Part of a small language model's weights: 6 heads of 32, LayerNorm before each block.
Each number is 500 + 40 x the weight over the matrix's rms, rounded and kept within 0 to 999. Layers, rows and columns count from 0. Numbers have three digits each.

# down: layer 2 MLP down (transposed), 768x192, rms 0.117, rows 33-92, columns 144-191
# up: layer 2 MLP up, 768x192, rms 0.117, rows 34-93, columns 144-191
down33:517621487509585514514478470489434485501480515490516492488451552521464501505483431399461502428495521506575556561522537536494450544471483541515474
up34:492468437558532497501520520499490468519411488493450464471456544535495461530487520481534503504495511554413551512515554580530526534442498451498480
down34:470461473493541465510508468481504487478553557456531463438498403550447582485540512486507541528531435497563475444437472537504501457566492488506516
up35:493496595489510489472500554499468529467453509534476535444552546468531484470569497513529450462523455497519506492456477503538477513485561509508496
down35:489439492480487558462532535530468522495453479541470529476543527486510468453451514453594490499415484560490522507483468499490467524487528488490538
up36:486534433502527539530463535513522528512483500458528441551486486476527463580541537471483519521469461480551486515457466516447481459543446454527597
down36:498472510488509531505536442466432433497524518524507441439475499564529502457552512445525506468523500505517494530439489524443529516501470487512520
up37:498462508538515477469518506425518535561461484526494527510462562473533438546485515489513416408520566529487510510515532494452479512553513543460533
down37:513556501549479493496538498586520503463559568444543502471457455492489524500490468507447504545434466426433520497469452585504486461484511584532460
up38:524470521565534403542463489463544551495527489495504456440494512475505480508565476472481452534494485489462481520500528389523496492475499492531549
down38:516452423513534503448563478517519488494558497444450470503565565548436470473484430525504476490536535512501551479418515548512533536490489541498467
up39:470542497449510493495547484570518486515470463499493530587507547484534476547468508549529483493538461554437489522549534482500536512500428432484404
down39:437574456543515501487483503468532481470484505493529530537485503522578487566568553485534536435552514472487484545497446534499573423435498587587512
up40:496526572557530549490478482517522479443564502524468495448496509459493503535528499514487459589453442567529521524540448515461468574524535546516426
down40:432483504412535490524505576561477447487506515572470556578468512494441478523491499467516494452554449527517548576594507445467483544541381494446557
up41:480455454488494466519470449413448542438568469553488531463515425506445527550571498436499517477483510502509528482538476481482498504525532498524472
down41:436532416529504495563555518428512565532517490516493511509520480497560505534448513381535524557520447456521526446455556498586539485484465524440513
up42:402528460517519468575490529517580496517484483469497493489496467525523492479494469505511482513509429579439440520497501517494516514485459474537520
down42:559481527519525484491507507482452497580476532593493416576435471556469526486512469472447450463504487453451531469510489528445435432497518538537585
up43:493491420602468414486486515500564533464496487487512501535474507582622502481514524536482487529516555478482466498497466567483503535506505406459530
down43:515434551513548489541481544474467528462489540535421452522487451523541476485440419499487557513474462489496545493548467395508467422516525502513440
up44:503521557484479475449498464434477538528516508469539483478506445538498496476454565540395518454483507505535453498485512466448494451516605473463500
down44:471504504477518518462457490460484464494525541553541452522510461492531529530432533504450486507471572429587457483438524441502555530538526466465479
up45:454435585420504492520442503476502476520526524530507446492529484547598577508507539523535418456520506521504473416470504460482536553541501534499462
down45:573474476493467544448569477525458506478451496540495507530509512512483453571481491463546430522567520475484489490488512477514455519463510448489497
up46:505490449557584473458493482489583522541494501511532574470555554472514505515570554515469482499505514599518519466543526469509573527519511473543443
down46:496506491540435457488455469555457503508532475464484532481525490519515453534528523503560548517504479457538482482493497476446508493520510501507494
up47:453551479505438434504514516558538489552453491492543444534455518520552494547510465478497521547534492490498482509380466448493540534506568452436466
down47:531543461513555484480481522492553448475484501548553487492497502520502460498466523531464465503412472540504550482516525516526510477492462504479513
up48:500503488508522511545532543557507522567498505506602494506440462450525493489527563542491467533456510517550478529508479552531434456595502473481469
down48:539526451488440535573481544520484537482523549529501546499463529532503501513536497528548450507451538429459544461522528495523468450456455542505518
up49:479481526497620600468461517523445540594470527465438513498503492509536489475463451494513548542485515508531544486476508504515490447562511483498536
down49:554501534443524484469459578390431502481514377533481469479475529496516529469398502577552512545505468509533518577537539499495535495477508489526481
up50:572512526492544499523486528511544420464510488424506480432409504549543550518480450481440541475487438478501527471512433528564470440509545559546489
down50:503494556453477578588548478433452495493470520410538466491520511491547459527531435469511514472492511521507490505551493504505530460514521542565471
up51:421473439513541372517496572541565470521385473529490567501417541462515459385467511515478579436457428435511466561405509491575551504523581549434544
down51:497486556527466538475523480547489444642574548515542465496484468489500432488523519500457421414484468517472533493462481473516420558465540514494490
up52:446508459502519507492503513539528528480477491540482514508471527532487525512484420429609492466527518459508480527516544509482492564418474556473597
down52:529482500518469482537498514561524563488569490455506506485545488467491460523525490524518495588481564523475569500476542470510496535560511548513464
up53:477509546390436430502478584551584453434456499463470505485477500533579480456449515507453473491415420489515516519475450455409507503454471479459572
down53:510498456456569498488504509515575470475559553548483559541568552482535494531524532488475557471510491438513521480482496601453566489534548487520477
up54:488475494555520521488538538394523515517480469505445521482451553524531467602466468528491531520368520515450457560431402474478439516471500503380512
down54:458471472434459544425533472490522519466530541504503521454496486474471475519557483580470486546519470512504456472497533445456423522512485584560456
up55:474492477461469502502441538514559490438490495487461562458543482437450474530491537436471592482508502502555494504528499505599543492510479544502457
down55:446518488535535494499465547547521445552590457469496487587576465493492425477498514504492585501522505453525541484486462534497509410515461466575537
up56:527569463549485462585463585549493451532460526524460535438486483480532523482521551446463453537505474502539491467495533500529486486473561562541553
down56:509485486494474453529501479498467520489550434477478505504520471486495526475492469498515506523508495548461487535481542455482371560526536507463467
up57:472520587495504545475396527485463527516451557528539487504396522545524477445498524543472502484460473529557549515433489503478538478503464523566477
down57:451469475410497511410451518505520492511559480520534519499507495527560509475511487472468529515467566458496518450478408465539545427539591495470518
up58:485510506498492486480507513550500475514501492449548488513478519519518593479523475544462474423499564520530499512461526540516506467528500485488443
down58:447474534557559523497445451457491552541497459556455505490506505492595574462544509495476549604483481453545462483483416564509474504481488487519499
up59:516533499525500535532550477494490529525587556518504547453504449564593556545498414490520503498479469553498542466563431498497526451548567514465516
down59:446477499510541490487580569470529495489403436457531509602542561519475548414418534531505600537507478516526522508533491530491443444505407436490526
up60:482469568500502495537533512570500513542413467530488450487533473508487482484486553511483525507483522464471469517488522407447426502533514487517485
down60:504464528540570502585517406496562492467514530421532459528426501466527475508558491465483527603457430543513504481480505479465500484433436497510522
up61:467393419486504467438469567511480418498425513536571551462556480352461502482501518480457560514517504547515540500466425537514530588495456531452465
down61:515449493436433543553433491473493493531487470509460455502538438514443491528532529527541525487494469447531442470490538466481415530481440482593451
up62:490478532533503475506462456512506530494470432471465555508519532448515524477522552471512500472497506491541471485480484465466504574498532509469565
down62:507522445507499537524479497515506476485463541500487494495519517473484453458486526531471564495450514500452495463536474494475530473457509474517525
up63:551598494510536494473567520527504556507513521509526551551557544487498523485493510454499498431566484607397486473557514484450479535533507554482469
down63:463491506527491514507509535517461458493442443531488502585485472467545537506473484479475525594537532535530513509508418462509541526580527537549453
up64:519437603437512511472508562530505543478411505494557519442578545510420492423534523494467501467550523448500488450578440467547485469482505533463460
down64:509524518536484502459484473507521542482483507542565474494512551520537446457527544442586493504464586519538513532530489543466512454553537539561437
up65:500495528557525518519450552531505459518548528490548504473497564544472466460531566533524522491497478533454503472497489511616519505577574596498477
down65:530446447592486539455445459562492463550524535442560518489498542454501443464516595489463452472498526526521472499480503474543491567548489583505441
up66:515500537487441427512434506450482591486486541551476482491467559514499515451564523514439510486474507480492435500401436484518423410508565461490536
down66:467496481468532469523483494512581537501582499528471501548403535466518540501542461473603483511479486472485500443555548525515489572513497502494500
up67:550478605431549501481516472510547476507470422523491542422560583504515509442496461559470478440473461472468496515541534542521582513507454445498483
down67:478405475503495491482417530470568476535500482422528521505535525433486502563549494491452471508480513519482503487448475438539558427523469493536562
up68:517498557522511501496498427489517471566435546505429471539544485462557480537541485396498487545464488487455510564468495526527557436417493524459434
down68:486512478511536555524487447456444531462464486491509453534411484523521500541451517465511523521502540436506474452485554524420514511480504531449512
up69:582479490506470513532527542497524515546554475495498534519583395532509518459558458499538460481507504529512381428520520560488567488548439485480523
down69:492497576500522453472495473571447482523462440511582458524471431462526455485411463470479454491574488546483479479504446504472470591459514419475414
up70:435492477508542441575465542548494551535525487515527452540474482537512491464440486534475571532467478501570502568409562484548507470491524498539444
down70:520500442480551474520453436461452443492477514510478491426556450496509561482439527457503490464509577461602490471484519534442500479489513475542468
up71:471533476462456485454525454513468486424454409505504406484516508472441498488562515517499546435458546382478505506357542507508520516451543463473481
down71:510479533542503458516457537539578540479535529552498502502568511521484547524462473492558570591533498540510579547489489493455506542433483497491467
up72:470497483512472479524549502581420490560481432495449497508512551490458527569567365461488518505482561533448472488457529411483479490485519500491446
down72:511530486501567494499475568437504515529470477517523459422469518493498477482479529512519452543503477493514447507485548525485446527479503454388499
up73:491507543490572534526503487504471540463498504447472535440539440493488404529555582498540476469518466464510572499548460539475505487533486594482507
down73:467449525487568570469561521481468457495415501481558532510490492522452474477480512475499514480484489472447466558539582540557449475543610559492525
up74:433499509479480556455480500517458546524474525419530452535436481508558527518562482506502526487488494426529516533534507495493435542520508571473437
down74:541565420471481518484462505480573498521526504457579455500472515525473524528479532491481530481489549493567487488467625524511541484563558486501426
up75:486387536533563471545489509513482490591503454536502476533506440496485491527588391520405522538381460526489426573501476493486495486507513537493548
down75:555539547549483574453527486516542499482456424430497520535504580426501506516489546528452429507563485476614502532491537515458491549574596475517495
up76:513442492497441472551410533531534482453517545451478445541475571534493505470434432438605494486494474498478490452572430470505516480475504470546426
down76:438536434524512532427565515562496464517436444452531504532542478470484545555542536484501519519544493510494493499461499545488493527434466584445493
up77:485567496490540577557439502515450544502524488464486476494464462585518526493541475490391491565431533500496537518474516515547492450449530536489521
down77:469535516488520560520508522481505587545498501505467482509463473473493494571479493499480465580478551522524543411557503515416483492539504524506544
up78:510459543517508457567555545501548483484493529460476393498588480510554534546523559478470452399551520520568515464527431473467532453520491415540489
down78:523504497553557490429529444500471622501431488545540537460459532535503550508497430493472526449472515507459465469497472549512485448464499461519536
up79:537477478491529508460502574528476558535458465501489512522488509476484461473499519467511505519474544488465483533469440512546476525553493522493503
down79:507594503504491464565565554490506439521528504455475536522445514554517483528459539482493497528552573505464489480461512499516441463469418528473519
up80:474501449591488494470445470428453455551503474531504418521494544554471477589525505544503500519459479514478508540517512512522440503510454503477492
down80:461565521484480518504541546467452497503475404557504491443377511575525470453546522477529456569416555521558522553551495510514478479509489528468498
up81:560509482568533536480491575477486534558513474482491562437539527582490426561492534482435517448482426506521473479485546503493511505569426467503586
down81:530554478509464477502488514559483474526523537524475533466414510368503560474470476505434488470566468530466535473494479508540496467565612553546560
up82:504454535430447500481520464547508511513577483485432527417547537505503494408433495511477552445431490522542473493515461488553474459484480541503530
down82:470477431434505550486546553501498503502479451517466508494524513504493468517571466481477435488485549503457548472500552506511447555531477522467472
up83:528600483464534509517469467523528445515538623474522453451498589488552504524436522487474480479556544509491497466484548442514508472501462509438494
down83:512490466491495585491532413552495498521499549558458515514512494494546514471553564418450478536471517570512529527465461557493474451473520475561431
up84:516462531535419472544552490505574493505487412547516532488453436403465502562523432446515475515472455506475435560482467475528498543500461531547551
down84:502488432496461528456536501509548478472502555507472491523471577452467492553527504597577483545494485434545485540533547504509458488504443502533479
up85:451449488458513488492523475516537518454546486464504529543480496488440534455483482547526443467506475386473509409509509559491541503495472447484504
down85:563459418490541455547508497499511535515508489435457524509579472500509501467435446491519544518447488564457475516545517489500462581532484542544460
up86:490477533484570459580508464421554543495517548497487418482518403508448452517509518503489466507437547536518543513456508493563548533525565515549487
down86:551475527486476373554533518564505449550493453476482547439409480511433621483496579539502461505478570456496492573521521512517493526554502556524488
up87:485486542525508490519505499576540537447505527427463553493445459443525572494480560440490416538475545456564538536439466459564475485526531564540503
down87:461490528469512492497467468442530508500502475476492447420450468559544521539504423520433464526500546526528481489500518491500530497609472561484456
up88:476517606455514489448564500485525531525458492437554491532430494527537519432502499416495493515456457579513504498492513533495448412476532471481419
down88:479548483524510567482505552454480485484526484475480459508569476580503422481552478559452513475495456555474496507499468587456461523532447571545512
up89:467487401534505423513418455562496447521523458488520500518428540409522549464523534544495458499463526487550460492516467522519532532481503464496466
down89:517541493610513536408481519505532484540514509469386523489510587486464512435459466451459523516535516484575546512561503528431508474463502487443624
up90:512459578466558464490498565508523468528502506545428509495525528584571496458451560497492520478422495443497521543462490431498498495539444476521465
down90:458504479421508518583530495535534455500525488509520480480548521463482463528520503452507491481524482458472511534479535488460508455537430528471508
up91:498443488466491508540515505442505518543457492433433553514513522387432483459490527500536486475602481517555503453533513537501546455503441469517474
down91:548472518489506554461525522467489549479484494535505402425488473530530491567534484519540492483530513496504463532473526539463487510502463537543487
up92:457478474505509408527518566495518516555502512488560453495504581453550500521480504581475527505440477450509498531460527483538502504487469469476549
down92:499497548546464543535491456515523453534489464509510521494531491491458485490502479462461481486527474502440515401477482477519551487520501498526527
up93:520496447549473474481509497556497435528510528468444531498543612471536476521478541469528525498482418527453468505486469523450543545485542531474464